config = dict(
    head_dim=32,
    d_mlp=512,
    norm='layernorm',
    norm_eps=1e-06,
    init='normal',
    init_std_qkv=0.0442,
    init_std_up=0.0442,
    optimizer='soap_variant',
    beta1=0.95,
    beta2=0.95,
    decay_shape='linear',
    steps=2120,
)
Each number is 500 + 50 x the weight over its row's rms, rounded and kept within 0 to 999. Layers, rows and columns count from 0. Numbers have three digits each. The size before them is the row's rms in percent of the matrix's.

# layer 7 attention query, 128x128, rms 0.181, rows 118-127, columns 32-63
092:570543533524547481577572514421493529613417484428479506411558477587525492548446575554636552576472
090:464537551490441533536542536398518486465555479562515453438467491455460560484526489473481543429525
103:512384537632395485527490508492552484438500445486491550413427544522441507527539498402496472508448
093:463635633471510521439469546526463495535496525518472582485502518504436544505503464506550516458481
096:476432405373497550454432537562436579442404473551497487445486537435400456505521535500504469482464
088:516402470480495468474504578558444550499589480562557523554536545590502602462532483595524469583523
099:436544538391476512495501483528462596536508519561521467516383483511538566454523537559527561543449
100:386510539503499521515551572451488567438482504500549431468530421484520475475469567496545523559572
096:544409445495520538444439456432520450467537578518503492478490545540587498471485561491562457553493
099:495472507514513526450499492485435534499517468458518450558470463491470438454460568473603501440498
# layer 7 attention key, 128x128, rms 0.173, rows 118-127, columns 32-63
093:496539425555528544530587509428350486448391506447474586435502499557507496468485547589562471494492
095:470519602455571483491569573416487419507483492509476443489551527472505585570538501449526563512516
108:524467497529526493507490482473512499550491548588496482537507528401525525501552420494564532550577
092:544578612474535498474526538499519512586431434483486458516424451497515549504499552586485514397466
106:520492435488553548414527590499466439517393512557497466494491485534490476565508426484564475541430
099:523550575525536498513458518495512470415548496524553560460397568580426508479489496560465520492488
101:447555522510530491593484632479470595591551455525504574497606448508534545433572464480474576501449
098:404446447440522501511604490479540472489440577435532418517552451517512485433373472511512567511452
098:509463471546472419410514486507505488530545430465584480467508566432488533545546479486479469574601
105:467394458455480532491534470527441502552463485444485487476447471519500391454453590581528531479512
# layer 7 attention value, 128x128, rms 0.162, rows 96-127, columns 32-63
083:553525390376431558476480549498551527484510465574500427492571601389466533425505492494463563488466
099:498551583555500524548559618507493447519501520476512531490493464505513549459445499394448526514528
081:413433454536562535492520536446451493498464547414484551601485547491590520510501472557532521476518
083:564476521444456487497524477443546463474532513540510500475460499441530475534516418625375425539446
104:522581559428496477501573520481530406559422546472483514558494446482458541433498512446527562551480
089:494529503451567420545561613536428453458630544440487506477612474456564561490532433591455530525534
080:492403493429568551530544509528445446447505535551479479447561520502532488503568499564547516476491
095:533476523528495522413417470529427402501471491539465509466491476560530510622569396571418427510397
083:476597477567499524491623464499436455492570476428443535540449549528398419523628479525500445571503
104:402549398457488484416451501518505479508572486437522443507525554351483505478453509469507479503533
092:545464551410536604414490550509530511508487469466442500568555524488483452422479518475484548499595
088:479504537470529561486510552537470521522559543521527498532498545442590620524449439446468472419516
076:480473534419558468478536549503482485484519518426576553432519485453574418541520438477431446492519
076:625495489458479546496497531539503494512554547476503501515520465600506569536459504496515493513474
087:412543440464546448453551496530446488602529414449469546517543471520541512449456472488596561499499
082:580552459535503479474461604453446511422517418551584494449464597526498506484505429485456555513389
083:581504432478475529516462611486623478549528421495467482509547537488479484527453528429515425505528
095:559507548535421553530539427546436459506529573477477511562530513595471585562473540545535511540469
083:511556432478430381467432591493539522434504446563458494449542485378561484473405483545427450546456
100:481519484512435536525590463483502488433504415386488446541536533499505575519504549451502636502567
094:482566442546571391588563497565476470590489484532575511514460465414522515434477551480489481486532
082:487549538582517462436469570502390424477502591443499569506535531564503495557510472447477438535535
092:499476507459548471464504505542492512586462450507456473448508509529551562458450553455462539534501
075:548466464569464426594494490478442526501579462569447418454477498444407487437544519485527577504505
079:512461435496569506508484466505414559533525499535565552437448508483510486484529545503510492441480
077:483505511568612464416483459554484522444456441467524464458483472369497481464457554512535545511591
081:480544479494540507550495523557426481495436453454498519467460461516559516565535419428493525568496
083:488520500552518483447520493425511565550573545500567622452416446564554541528525529579516550528575
085:486439497472572476515433499537470452496539539503470504567496468526516604563413479427442477515431
088:476446557497532506458520397507502419448469546538529347454522447445444509521516461518503559533534
075:505410644513495570506442420538521560397452510464412567464454510477477395461470483487506519507405
077:539520452433417508451471494400426401479479613505488547487452481537419516503552595545551557531487
# layer 7 attention output (transposed), 128x128, rms 0.143, rows 96-127, columns 32-63
091:481520461519571490566502511514457503480468457397537489494493430605501597523504547537489423503591
097:563393453416533545399463416551422463476499462502452536490498590536493447530598488553543469506447
093:550529525459435507511461459603511551503550467542504414478514469493459405461574515440452496467491
084:427583472491491487551498547561480570569421401512508503579515497489459539492441543387609564491537
111:471432446538502546476486536511544519513593551500510480516530495557541468627496496479543494525502
091:451485471507552608436448358449500644466395485532500473519392509552470486510510517449552430475503
092:503498585559490492454508502517467570561523470453506514581473493537500473441485448514429478518548
105:469493457439536540565565502488590609513466511446481542550496487425488456423463511431656547509522
094:517547549459508498482437502577567521574495528569517446533525468490526545464458505445471554495492
107:504505504507543496576577533502478588508469471571493546505551466604530488485513506532509509512507
101:469611490482533430561487508507448566481516531556523505389553499493495571530491485519464447488442
093:561581449484526448484525473548483529378460442503537486534546539589492403460538546547519504580549
088:491533442533472512519540461447536523437492454512484441510498492447479478442431464449493510471465
083:412483576477492513549553441466445513450440458450522484388459555512479552436598521503495527475483
092:563463469424491497568495467444522441456481582516540439461423531500478468596435516471393456552465
098:540533501464508537635547391580570540513471595443445597551511441429458528514543554496497430501513
092:462509542447544494574452518502456482519507499456514536505394500476529541523513521564557554441516
101:439430561533554472429467494479568495587488494503560457461444455437534519453566483465511493439493
092:478495464555615523482529396468446474556493450498473471537515447578476593512574473509580587432586
103:501483486509591387475462497549445439531430509612554556368475486510484483534556504522452302523521
110:592524511492478574455434549479508552484479539488391487474503526573504419591488472468535560546490
089:541533544488546532500541433505545609523518492588422483500597466473484497430508543554560504434482
099:572604455502483521510494530464482483436471494400493432480540489488451486488557484520494492498581
090:460568558511467517501509476468595494610510480513583574494481512599544560566512502536387421538409
092:577496521507515556468576538584508514408512524428498452550540449499537460436517489522413551575584
094:475499457459417548562433520456484561504509502551478503469571544572481477501552419503491452460417
089:575461501515489525458508574443455568536507602482499471624474500490397431454460533478522497481561
094:506493413499454569463482470560492456413407504544446439467551563468499513487430471442552515515435
091:501508535453442479532491514448485564519495378405522531429469530479524427468539471557522497485537
097:519480491537468456527534606510505403587499567481389559522455468531487446444459531493506412447497
094:490569405458422438501511542545479501575558472554557446532472469471499518498546471512572622460599
088:396417488477609514530635487491548589466559444493541463505535492518557548471443431490417469523500
# layer 7 MLP up, 512x128, rms 0.179, rows 0-163, columns 32-63
101:440503550459497538546519439500436504443489467461558580507474510510472521390508590458549493502471
103:519487479458559500517458538558520533466482419458523548490517519468472476476515510460498387592609
110:473435504467432563522426474485485450516436490364558503521484471557533472580478520582551494501551
110:519492504531469462475533430553369498522512447482576496527484490435547494507556539530494368545473
120:450426564455546476468538478382397512462459526541550535488501482567533412459554487504563506574480
097:455422412446440511442453539564512480382426438532464473532519507528446538525389521492475562519466
099:535445487513487503480478497428477487611529449452464513484423451478427544484459465516468487501556
087:481474584623467407577536455505576605446469524494515419484494529454477462504492478516536442505480
114:529472531507567443499574483538537457526514478501475503530559407413541522516452485447506522495553
082:570557488492400516534514463438455555459489466496471545597505559543555431464472474508516462485450
103:519500475497492441543492425441452473509497517482595492515479460529446544450614513562537434500511
099:546539429440498519572397482479384529548552456493557542517480547515446497536402532553543440497406
106:525555465477518463466495547460396368448522493616448595498561525481505468495528453553542444504482
108:540528490419526422548489506569553488498475493519447459521449506463531456521448563488471545559450
092:479540522459499563461465590488452502480494504503425521522514488517467388545528634398521509444599
084:457492541512413460639472464585551427503524463581535559495467460397456539505510447501500515461508
098:525547524449524483538499497466443422511453379488425487471534501454457489484434481443429548516440
095:463392511501369441526583463479496490509467503426491487452578554585579441442551513564565515522523
098:551588457547537437523459473555497515489455439443404460512444431551445590471525489540545553542557
086:504527591486573411593456508489505519443481507457547553521456520485487522548538488491454528473540
103:479446546458530511468482487609483498447522417522445510420451448532485434553422565464547503451512
122:474525486486446618506490445536530501610438552451516534496448466522532415369503521559490468534516
108:428594538460519450581590432532530470509477434476541584490475459593551525488549394606522316545528
102:496555544616500504464415518504506527509457522400548476464567569552544509452493531468565517476577
112:570474537544383542495419491534461540579529483573497485418573438523512448494548425450488463462491
099:528528432461475527581447559553477404548531430519413490456502560462656542480457467529596459476424
081:548561497465504534533517470536425575495399564433536497578419447456410529415422581443501515565528
104:465544584579500511659376494485517529443507498489596532581552469543547493508482524487511368492451
088:543538487491500429553602476470437457502455467512518557521467471512525540524529454540574476494395
093:528529533516477522541460465628507518401416464433471516486523515536508511516524547488528576577502
083:452427474450536472598551475436444448509576473476437481542454476459434526439449589529477605480583
106:471556543497520496589520383411440404395490470494435516425519545551575531517430413589557560480507
089:506491483448500574553461477525460489457437463615506511570457519418488499517564484438419529492440
102:458476493483528458542498480505509493485439468482511436476525456418471541547577466568441416529513
091:489523528477433498565550480425472480454470460447545484421529531465468466489467493508532507499514
088:546542484446569476489529456438499501459404465455538415588498485553543496465551454577519535454510
109:524494488577481554485440464498520429373448552597463486455503376408555540560530533438469476541482
095:492488556449502533504512497583470436528528579453549416444480465466519503429457505575526415552518
097:437449474496393536509512369467504511471481550437510456494477483563449447514529457607560592421494
089:503552548432413519535430559561494509446514502505507507482581481533538528471469537473486470440640
082:559515483438447463526531510567479540536517440454472494496547554515521541500441370519429557464507
101:520473502459486549432539517588610510453528578457479480502485554476439476534524466466544554462504
107:558452488462520510454458516463478582466483499583510535497546471549531403540435474516472587555463
092:516477498523514503488550487528537498462516543483470553478463540427467488474443498502462599524547
097:490467403467467526477519413424493556464457429555501542493466583432551493419438570526507541595425
083:587458425490541512511399417389554510458449508461518475488542520503502492492412585562491581580500
088:550529452431568512500447491478551480472498507557528484456456478507584506606523551447513604514391
092:557409601485497471509508473470522528487532530537585493464540453388507452430565582526529452477425
106:488460522430510533570492508532474486470495449478560501474553487564535479545594491521461512457474
102:409501464588470481532534483557456519472468512553485507496497420580469455580462534515512566475536
103:554485561549496469481465454604505510375455603490475362521491395567522537491465514496511474578512
096:442468497518501448524504561559469549484443452468509491506476532410540497581574520475401502509418
111:462475474611469498526531449399457530475511545454521471488566515472620445534574549498515562449457
116:443478570536508479503458451486492527509396480377531510477559549479543570437531515511478555531509
109:549536466484486497571545483441503466488446453424541493430501498441519490465558468489483403478494
100:505517444545540528478461467539559539552509521485575476514463459527473465561453475512535414581492
103:473501565511426486505460484492457575459413496505534476501531487536504427484517416475584512595439
084:522450478389538458558601491545511509474561424491465523528564451542558456429443494510503439423447
096:590452548536515444526460534488485489609411517546465602525490490496566387503475473510546487542596
090:524518506495541508489608560511497589443441467522449585464492465550471400526503553429534563420542
109:529427494570506552606534410446493436469530523543487439405522559468508435443577503541496448525495
107:422566534567492417510417419577462457490545562393482489467535501487541486565502512473588445517470
085:442443472509497563458488564548494519497494518513485473483400384459495523508460535442546538513534
113:540538521530471545412403479556541501491480469520527505493556522494665501545512579515420382576501
104:530477571506575491465544520500432500453486500467547513500518536534583511491547506597542467408442
109:582451594407522516468451543527503503476470484491472535470494589520539513499439452495462512469529
116:505510598558440502466481566596468491479561520518549525479556461530556596494539555510534420484483
101:564465516516553623475566410533570438505400451601532438367524466457536469518553534515446535529534
087:490578453460478457507449532554432507517565524500568387561602510547509457508497432481500540500536
109:520408441479479547537493584476511428562514525581483581479549487510492599450595473581441487482492
080:484524627474439493455456520431492516440481456422600470548521567506555470472567425543488540541480
084:519480513571529557446527533490502482565480481514566458574451410543525519464533514524507412537440
106:529496477516506422472568430501473434536471440471510526398562488517492434507580551472447493464481
118:556515419422496485577458558473580574568454421429528556525478521439517470502520505456554508473535
102:426536549563487575595529409560501482423574609485485508449520509575626546517564477574531503462506
088:488478440426471446495555499481469472353519493478572516438547550459530470388478489540542482537537
087:613499450486424457518531474496443393570463538488387449508537528495498485473514552472473464521498
097:473499427511350527587550490543498431486411447476524459499543522510447504457441502510521575535466
090:473540420499489549597515459537512523592529507459485539439464454458523430667532507555518552530451
109:458464539523546498523502514494482484497459479514496486535539482540542477527565563536526536498457
081:502505510474476472532510450495435517403494473480563477509537492439501560578499517545571476504456
110:520549570618522462544583492532501451537430571567443572528508470519473500446557421578535504543554
103:471414473501514597483555450441485456408449532473462456631511413557625504470450472496552532469521
080:500553598460476443463525530473459528437462516459543460576588479536409544476475478548497564478512
110:555474511474502481531531450589469554517503496412526549504512478478522498394420539457526529507505
100:518444463530523601644462542511393515468514559513466479432447567494603500546494447472462457466478
110:542497528476584490480524494552489527522513516530512465406467547515424576505573498485490481506497
082:548467559459550552522659435463439463470433548420520463492489497528504561556525436498568534390429
095:535522473502432492661502508448563506506488442510451462547545531498515442499383458494515402466494
086:438496529457445516416577469505553523441472493580511529451431401451512415549464443542495539508536
111:568494539492504444488489550507547494408483528414545473467544465454484457562507513596421497527516
137:508515474441512597551483484576548448472474441498420526470539467467474539513458469517564506466470
104:482462466413506536475456531417486547529371438435451551615508584477571462504476405505499536514564
105:589480517449517530484515495497412522495641564554482427440487532590448461513560536516482612441509
106:587569469502606433546507476540456435484497449483503515509536482354537497449449463528510533447516
118:410484434531440443420501459591476556462452459460513469449512514557453445517574461500506418504431
090:476431487478484496536497489519460494456539538488469509401561529511515416495559443414517437452504
073:500516466512480519447471476509522486551464574532471533393513590512556477519525456560511425581535
109:641510499530541567518496460564506469604508416451427536547405506386601457466518471600442520521515
100:635411515455582585470460564385566534445440491468576547495497604513494470454407597470475488498544
101:562495512558491437577499493485471538459508482442550518475507447462486516521438364490498492518447
101:472478498476474465483560427529461479455529491531510543432552403543396436512514528563545431435446
105:561632469443379540506545512574515557516511458484404520509564443413555421446499485551420540553544
116:390543491465444497644480503467460489521583500455439438450548527516530447433475466552549572477500
103:447576481542515394534446427501504434492523513446547524531509472497566523553509463405493606588499
111:484456472557476495507462585544493473468498519437493573452565497553531565502526530515453636434456
087:453521587541480514595498451496519520566482494495569525459499503443550509490413459475457581579521
083:504529478457581449471482407442576528433427570409477470485426493483548560505475475550453625585499
097:506490446482440514464530489525457392457480399395518549497503431428564533424511508524538539436535
096:443615451495547510508458417466446514408457469436508500515442526523557441501523477512479539549548
101:548490415569500529534589506496567517500525459468454403499526451532463507505544446502383521446496
095:533556551498490405551524518486510556593535499442433474499504438451472433550451507483514520574430
111:463576586465547510484538446536449441410538573489443493541477381504438587513488469476510586633528
100:518477461420480465521522431502526459519528549430525454458547552475492554513584460501507456575519
097:527567544476464554451466601479496462435486510458481503544497479426421541433490510544560522477462
093:430447602529539444557544457484487472465517487408512515501507459512531426473626521473498447547487
096:483595453531488464514523435474344500527443461502580447471458464419497452469429439494517512553555
086:476539546522500514513416518562473467589510490546590562470450442577595518547420457582464454457520
105:516571470483565437499473457575456543495512567506533443492459501551502604453514458500496518468536
101:467438556460632563433500404463557551463524504547454528592570422542523575481487462518547522536520
102:501469525506485486453500472511479503555433473507496476603473532502506513522493522526534524492425
110:587434443520495443510507507538525501548545489482515517444426439539624514529489581492491474466569
093:490492522499414486517471488432484528476401507481589510420482547481428484496482561498535505569429
097:482483499540471561562558492490527536564462505644528534496529549549484345440601515503532519459480
098:559445505493500435491551575531458569444551564545589480554420558549469504437492432547555491479547
106:419540463545556480511402476509509477410407561472481486501507550507509516631510496508456495508629
105:554524582448518446574505595483515547498454478464562622502521498464539489485476479524475541485574
102:534516551485451487463564521508480589513496494438548588596412478483474484556512385540431492475512
096:533490496407489477511462503474561433501451430548581602558495500547431464579500523507493500467555
100:640484514527556463499497525405511438619418508554487489493548563549502429497518577465439419506562
100:476526494481458528603466583546434475540491552609468559531445462569461482516510538435508487467535
113:496421565543474515434535514500511453550462460537434471587547414579495526442515528551549508549483
085:490375409584465542464529540455518495447525536490481477609418509537483440559596512483498481564530
112:559504483510464432424374482501485493481526572492475468432465551518576461540435496496471536420509
109:479483521480518438537425474434560506413340474478482547416501529359538437445557531511568499523509
071:454520569481537422637566490500465449473486441464457543471437432492469534442448467459528401542506
116:553394558484446518596520448455493519540537519582471555494483451443491538451513507491488417567506
100:515574554454471500554442496434446496543405498579499517506484528426575462569559537418506502419484
086:620513457504507532551563449538439534565464426506522417567508453468504451568483511576382449524520
102:525524465477526453488482357417602547517541440446494433473500503480567480567565551508485519488467
102:455465581469542527526466508450472534563372491552478527421524500511475520528457394488451504538504
089:521541536573490590566463490546549502496490438458460491547522560507531507519531541560531453472608
100:546592570511480515468421545513457495464481489403531462437572470473487512504460446510472478415528
119:545459476491495525603487497409421538508507530494428487412526520424461466492443470587586540563562
108:590448442441511554510456373510470393506513539474517530573529458503537443475502496487471400523495
095:501576536504530453448528430567556502511451467518588412394495516450534499504502491508481479464376
089:459565451453495446505506474497397480466526509559540399501572474522454487454501498443525527536445
094:492416604571537465477422477462505566409496557497502458471522501465583489530479443510554510516565
096:507556476397519573462383488576533543521428442480570582500508547548473458477501466455546471476460
111:499493402468468558511594451503562449501470479494469461438431539511523531465445408473376546578519
101:498380513469579457414489576574473533522441523464360569515515539521571409458367572515543548488440
103:458515416395505533500420454598420462499468522483516494521501484511526470449498494444428402498473
108:581486491455506396415548488458467521543470528534502571482513475450476398508540469559508440487413
099:519546481582430477474373435535486474530447474440608454478531516445451540542444513465473602536505
093:524490446451485470436538458529409599493452432537557492571472520545508461442572526547511507573411
109:487465445554462472454499487634523488471523426514505404518498419455540479563554372547494415556512
106:553418562476501479530516520520580606581525529458518533528431512448398488489508481478508512502449
099:489455528480509463431526534574447539444482530394578483437578447514469479507534557445562502492545
088:511496516434505480497492496529576461459509571551469477456525495550544491515433439507470563458461
081:575513507418463463476438555524444548440548436496471489531541494540458522566528501465544483569458
095:509689523561651499508528416509437519424542527517556543558438468533491470501544478490491525503544
094:461454546496512492512505490567517546520590453522536554498522477426477482483500503573499508513364
090:533430555496487514530488497537600512604448578440460434605561512449530418505514529493466586517488
093:575595508480538506496500496472460470600494468501524468422461517421461433503436565457505525472434
# layer 7 MLP down (transposed), 512x128, rms 0.16, rows 0-162, columns 32-63
100:575495466499545512465539495618578478466517498523530442557440489521537580559344496487506487557504
104:542441531609433526515481405469512470479533497477506461457420466477491511540489550453487500412481
106:539521459589462558549398452533448545566498477524427456440500439480550522470517541582563554578560
111:554527567517538467504511489512507533559501420616567577487571445436509592548471556491525421563426
114:414403597431578584446510501529488472504540573405447517494559565539540429515631538546484538524480
094:444571406569479494460446478444507508470581478537494399529547502456431571522534527497597388530471
102:465600473526535442501513479588420564511549581445454593503551467509573481469514495447494516490477
104:574479466444557532571444493456536510529453537511507547458518424485479460477585559620602391478522
097:435546508450558451482484608458493524455550441528605491420497531494376390574525488626560413455496
098:493491521459496497544518471506511575419435558465549531535482482482510397601438431453523418502400
110:492492565409436551469423462564508459516450587584524565592488475575448423516461500403436509456523
106:554467473475524476523419469495462529444497466507525479429516523492475461559550498474505484556499
113:521679480450499482493534473500486496560491456368483508537444472553487497464500559485390417533513
101:415431521546496453470489535484550515521445491492542512439601539497491550451481410486453439521521
090:603474512498508497514623387535503476470436461583445558484537500401452516529441554546524525459458
096:425477452507576547542438576624413569488543463529506497459560425516500431401486423651617485530490
106:465609507508519523428508547468502513509386567416553519424504465601438534510581490451535445461468
105:524559458516477554495411514594474530463485563494474553521427494497528471538469561415476573555578
100:573561605516508459487482509478416526538451479493610522518550517555604515516535487507471417452494
096:547498470424426500543479467496400530471577482490523443381520492592500525538357481534533474490529
099:609503478593568408513527506527394490443473460531461470558434604537482548508465516547515398553538
121:475524448532547531452521507507546578528517476432505499643483552437427587480444527522521401523558
105:437571455546566446558471504536518527553408499440476619456495525500492482504535382482567406530542
096:523521463404510459415564479513509448502529501542431389571543348385513485467454502618580526447457
122:472512545546459441512505460591501493494605500559462507515427474474511449628508482420447509501492
106:451408481470513535474450484611466550379581532546467464487597636478497588563437455433522504518473
083:531491484506503545424510434458512409524472494508443544520536445451581566493461466354538398532460
099:433493439534466509394509488488488506471484383489491499457490493460476474421426490461495444480388
094:600428585491534497427416552543490603489453568482496518508540584459481567542524485524495516589497
097:553512509546472401497480467401435465570555447517515520511430557529440491491487381457421618434433
088:552594559572520482506417464497540522492509494468561429426525548555648539598587480530492458563481
096:501429535577538604424536497457467466496467467510483471607480476455588541491389513575539516534493
099:516497439572491403476541502525494504429518453542558558511414536543508451514587532530536511598520
101:494524457506438526479569528656397540538482474624517593508398478535504523492495414463402493437524
106:523588379524534444522465484516504493474539448537610489533486415441489389494469472570513420561554
100:596529441445579538419441487460498435497468558418528422498518455434533529460419360428546497468505
109:444520437542466516435584488477542506477413439508460492440436539375574434429453569471456481528560
096:474492430569496509513512420506544367546578531498517454569483539555522555571519411441509514482488
098:516541498497454471520431425538505477496446503550577555633554584425548525539492497483480474573431
090:517555438548559482589508427569584490600538522541497529536534448489518532536604511476545528529472
098:475465533464554463535516476464443541589472489601490451462543531567506495610519521465467491541491
107:537466492463463543461464448480406390469478623488507521501495583530520554605454541404453485469540
103:461590473481562500544451493547493467460558454516546466474498524565480570491394588589515382607447
093:473531431475538531558461409479430440613543599443555498520520461393496519551512559453474443562543
093:480537507543464417524449521518488574676515502492452504565486536524474472447496454401482555484537
087:523570458489504510482567532549519459558567515528499519574412557436485520522554464467479481486432
090:456449511542431477479540571488463519491404499487411468573520546555445542538491477485524383520470
091:509534499558440413531517465486521424455496538417469541476492500545438481480453508565424457577512
091:511545490486499459424399518423550524403490506540455517516432628543412505463443404489437593631509
110:543479452451503534526410484506519533484454517495489507558522476436464453526483544495630485406452
093:504471467461548485530595522502498528504477473626495549549579485437477592523561489445463498519473
096:487514455448491474491529523475468512578528530417578484435596475489513557572395476485426470490487
100:401501502460544573440597472506521440511524531456443522569542476529431548476447576446548481601649
098:562512478491489484465430486408495530534551481576462513600458514466461455470495512560542503581547
100:456472552491506457459408393535470526539448531489439466448474445542500532422430569481519469376473
103:533395476491437529518410484483464521450463444489466544488449408464519452514527414517457479537461
103:514540472470566435541560494572555418467569498478510488529524549464419544490529492545634460616446
094:464480555462543561566438613542483534385437525571585501522620484503589453526466512569617516420501
100:487536535501416405371488501377612453572586481474547497444494574476475572490521451488541473483485
099:439554558522569446495472522513547601502508424485483519527462459556507489482485494506455438378501
106:462446528492504570428544503546577491570499534387447456385562571487490527419459495458547546514522
098:438478417546502505461530549513473428506503388535468493559565441477608469488494548600496474592556
091:539495520463517554445602512458502512519456564478399491573498487554518422451464591513463545531433
106:515440575476535459460378473397492542454490550537598464523565538528450460551491541542385529482407
079:529529488458495442492419444446434454520424536440468444510380497416443605507439471448467507506587
111:495538475516492416506556493517553601489493474461470525538471461518546476494462511482546539471470
110:537530468467530595449467515398528510425510439592512413477397550563463556438564589399551580475538
103:474418492441424544446470419476525468472476481558477440508445518533433362542543428462482455550511
094:463533560477486523559630506523499530477452535455421550545417470491516617504543513402444513436506
103:577496528576515585486470555489421562562437508425443476501521449551497512447468512393398503560516
082:559508495525505579506499532556499435508473527590468525476569461405491385580565441405553530449481
099:576515524526578602505551514492470432471471489383463458478394455521563490433547513543624558502515
113:465510443499549396481430448474552475560441400510535520387515493488354490421474584416500510450494
115:501545577566416532438481496526496433535511514548503508526493452558491506429504518582546592537480
099:525523459464532529522434484514533501492482414528520449589472448512494500510561493484501439443521
091:484544468471508439524569501504525473590494522514433509466467375470533469524517523609500438489540
094:451505462472551523530619526433547504533518449613477458536569526556479529524415621421469502568566
097:575547530517482468504571440439515463515523490439427501633486508568499534480468547492481509446507
098:578520520531472544476522524446516544419472473500521517534543479588570453435416440456468486487491
104:509523530510484530475491467458534524429468559533560507485577530568569527526360507340495431507481
100:557505452446523499527510530504483437532472492587512420563483459533422429473457462520447511443585
102:396546471528471489453426552465442570523435516484531483521404519475468436500524482497512520556472
112:484406532541547528433464602509496549454483383427508492499561503542471500584513455437444504529477
087:455446466533402435561485548473418477576567351502453517545484536482537499507458476516524554501518
115:506656502466444542531565536609460429545513446535504470554487540539549541526522503432451541466442
099:543488491554515443445457493519492441536468396527529374489557575403457471497457449505482487532440
113:488465768479427478526413450529489490538480503476486497389516472452511417473412498564524519552521
095:494478499546528402573527484582463481428530471432516523430510473488528534442509432431548555550541
100:445545498558509586488545579466483503506536512490437527639504451527602424418538494482504448500443
111:492517443481444449446546462545463449433576502518531451449506466476577504533603464554468402478486
100:515510460555450489457453407439437482578525488495634581458540469583437449546454471480484479574486
098:452509432525502456504460563514529612441529464604555455515480558546619487449493504489544467494426
097:506561620552453478523505427541483500491545516523494520504564537477462425570572501451453473505421
103:477638421378505428482465496410494513437552424489492550456379523486521457414531451479533447485501
098:470439490505406566578497490607464491505480461494559413518534467465539451497539481460560456550471
103:516459456571507364607451551503526537527476556474472524560498564455474482503500462604487440469480
100:459562451515570478523498499452581567530547482439515478537449548579505451544387621441549509537510
090:544458468514473538550539483436515472477429583486528543514587483593413519502497501485559545509500
102:507554595433528475439527595526531489417535579503485457540538494483543582610483520509536471461475
094:482448490598398471508562518544482522604526501469526512559454502427386615493485487427447541575487
113:468485433540499387485481461457480466524450380576569519496472455482589472515421452570553455574520
099:435389443529452493425510490478484543501458512552462534437589548457562539452500443502482551399536
114:464482434525575516437563514488521634530554484500557515562450473534493476583521473433537515556471
109:543409421553491524449508401466400512562500526446540552445508575448500554439523507568475497569483
095:578592514563450521522488573553513552499492464452404524510463456474381529465443440484460445367541
105:471530540568495474487489472460527521450488569518405589519497479510503531403440532407430523494518
090:561592423534454499522510578474565579460534470429489516536483516517405484435496537488536508510499
101:498603502486533538559522485491560485491522405469473464476490574569433462527515474563499465464541
101:571487457516502576565468475525585551470574595485484432558479463564450500512435470430491539535557
088:484470546527554498539462560458512472523574499573398520512415569480489557584548429471540494443517
099:511448527429417512521549492547511490559537524494584538629608492501600437635494473495462520494493
108:457391606528432528523467578497467580454509526515523434461487506479413559563551541424452547493526
100:545558548496449453505572495497499466515502558559574562536522542504455490589517416497505486445545
094:451443560513507512517470468519542540592588555378516430421459563520590505495525587463515598549481
098:559442466588534513395477562508429533515435464427468500550457623480495446469497504527454551449466
090:432558507548491476509462496530368555453475451540461571541514527479447504427506536522501477571516
103:469467483552482510433543454479570500458558502435511477443543519462531519535428600434438519469422
096:413532461464379522528536475584514489542546613541488515463512509561606451559479588518562413516450
098:496385504592573497466570580526486480545590565481463475511538517431477418463543499472472510552443
103:459602611497512520531491581433444514553450574467594504586564558482431530568495476451554474480511
100:478523492466501424445576488546502444466480511455425520609526480455524580464409445492547439535642
095:438512508496556502468451424513522549462503523456638424541523505412524494490478443460471491517583
097:548450565558589507471557566539509465543512543567486519506594420488553503545501421524523389461578
099:534473455357538502413492501537501530515466485464501566466490565532521483564479529550471444400561
101:483577461529513412438550555495555483539469624444542484412526480525433538480577451527458455478442
106:539496487503490517464620497579513531630453381507547474442513471473491450510454522550537500494586
111:501488516500546491569562577541615488589480457513551565501532517474484477599471524504394491556536
096:484509469437596495475434537492531421462504581532481535543572519453574449485488512537551488485579
095:505451400469474471435550458418504457506472511555456487565428524465511380545547462426446510459482
097:499539472453484443512504516533441551475438478640485502463437528504457391462515502466464422515477
106:499503551458542483454464462490466486524608477435489482533540463478561587609543495484555499549380
103:466449483490454485421500457497459489489471516494448526506469472542479594536440382476440507476529
092:525544524584546446535493601531504458463504542440458507576525571541457564562524542506637535590432
106:614506479514474498573551442447497480559499517524544482509497525497398373508686486518496472541403
097:530602470536467549496474550523464536482570510482421516465431494461503464475480488399428567462459
073:489464478521515485517568462461528464601492530564585531463499451513478483429430440505436488412478
120:469349448432585570549525454563418559496514463473512447490487457470502396427535515427587484519503
102:519490473489569483552503491473521592479416467481548497435522464500486489518457574468581452537521
084:581511651471549610430421431520495490553513507432415515446437482511487606427412365466463474552435
089:429581414510485485472473563569544422438518489417434471609524517440517442459432527389472487551536
098:496502481505541455503525606439512392556470501488527495509592560439499536473433424502521520509476
097:482501525489529556501526541465478416499463569488496430486536446502514422463557425506417492485471
100:395472449478497540518539429569506427503561562503491527471397608540491470474581391507558487505467
114:451463555485461497446511524535584481531541530520475517519445487496496500508480537410479547458455
107:494580562481478439494503558503589532473494438587538515496469512427524466396461492532578548492658
087:494551484512505577477457643403441514484428443511436544527483536490351506479448519518517529477547
089:530482559569542477427456493524535541371499466605512514597509477457520507473471518506497538479491
102:555454419460453431480546537397453424504435441543487526470462583395445519496563419496417532469476
087:545443484560580494439575457457664508489543493497465486517605433374530556496427481452480543509509
111:562493567446639538564565503440491510504504483573589529466483438475470541534427476525518506519451
088:423540444588562442538475450469437544504494510454557559421466502588512573488489454482423502491483
105:504449506511427451502427466431472541453482422495522595494511476494404457516503497567509515627566
097:493487378571536596519424500487497554560496518470514506578488505468519513530530549423502394454491
088:425540517483506535434579554442559463546535594571447461583458569396536520467470565441480471491556
086:558426372543499498527506501436548580496504486548494553492499528463468536507481406589600549454502
104:483491431417459547527512529454554473461478478505536573483491529436499529440593437467523503519525
087:475484545459456494504432495363511484436532494537561477480511468459458538561500528386494543548442
102:611471356492609490445524546520522512473478457538483477549464540489638549439436565527434517491509
092:555508485619443508501434479552632617543512564489528508503456439503482544461456472525515548523553
106:532449500351513579468541494407496489488542474517531481496470444516553522459548457528489429466454
098:504496578555595545567404563480453547511547583521483486515482458476473596477378504549546576482497
097:447563448442566444560500390537452597462585504427466497493423490461465518542509452522583551465585
092:518520462502536546581505458491487464485468376524400419514442449479567426424462486461474527499396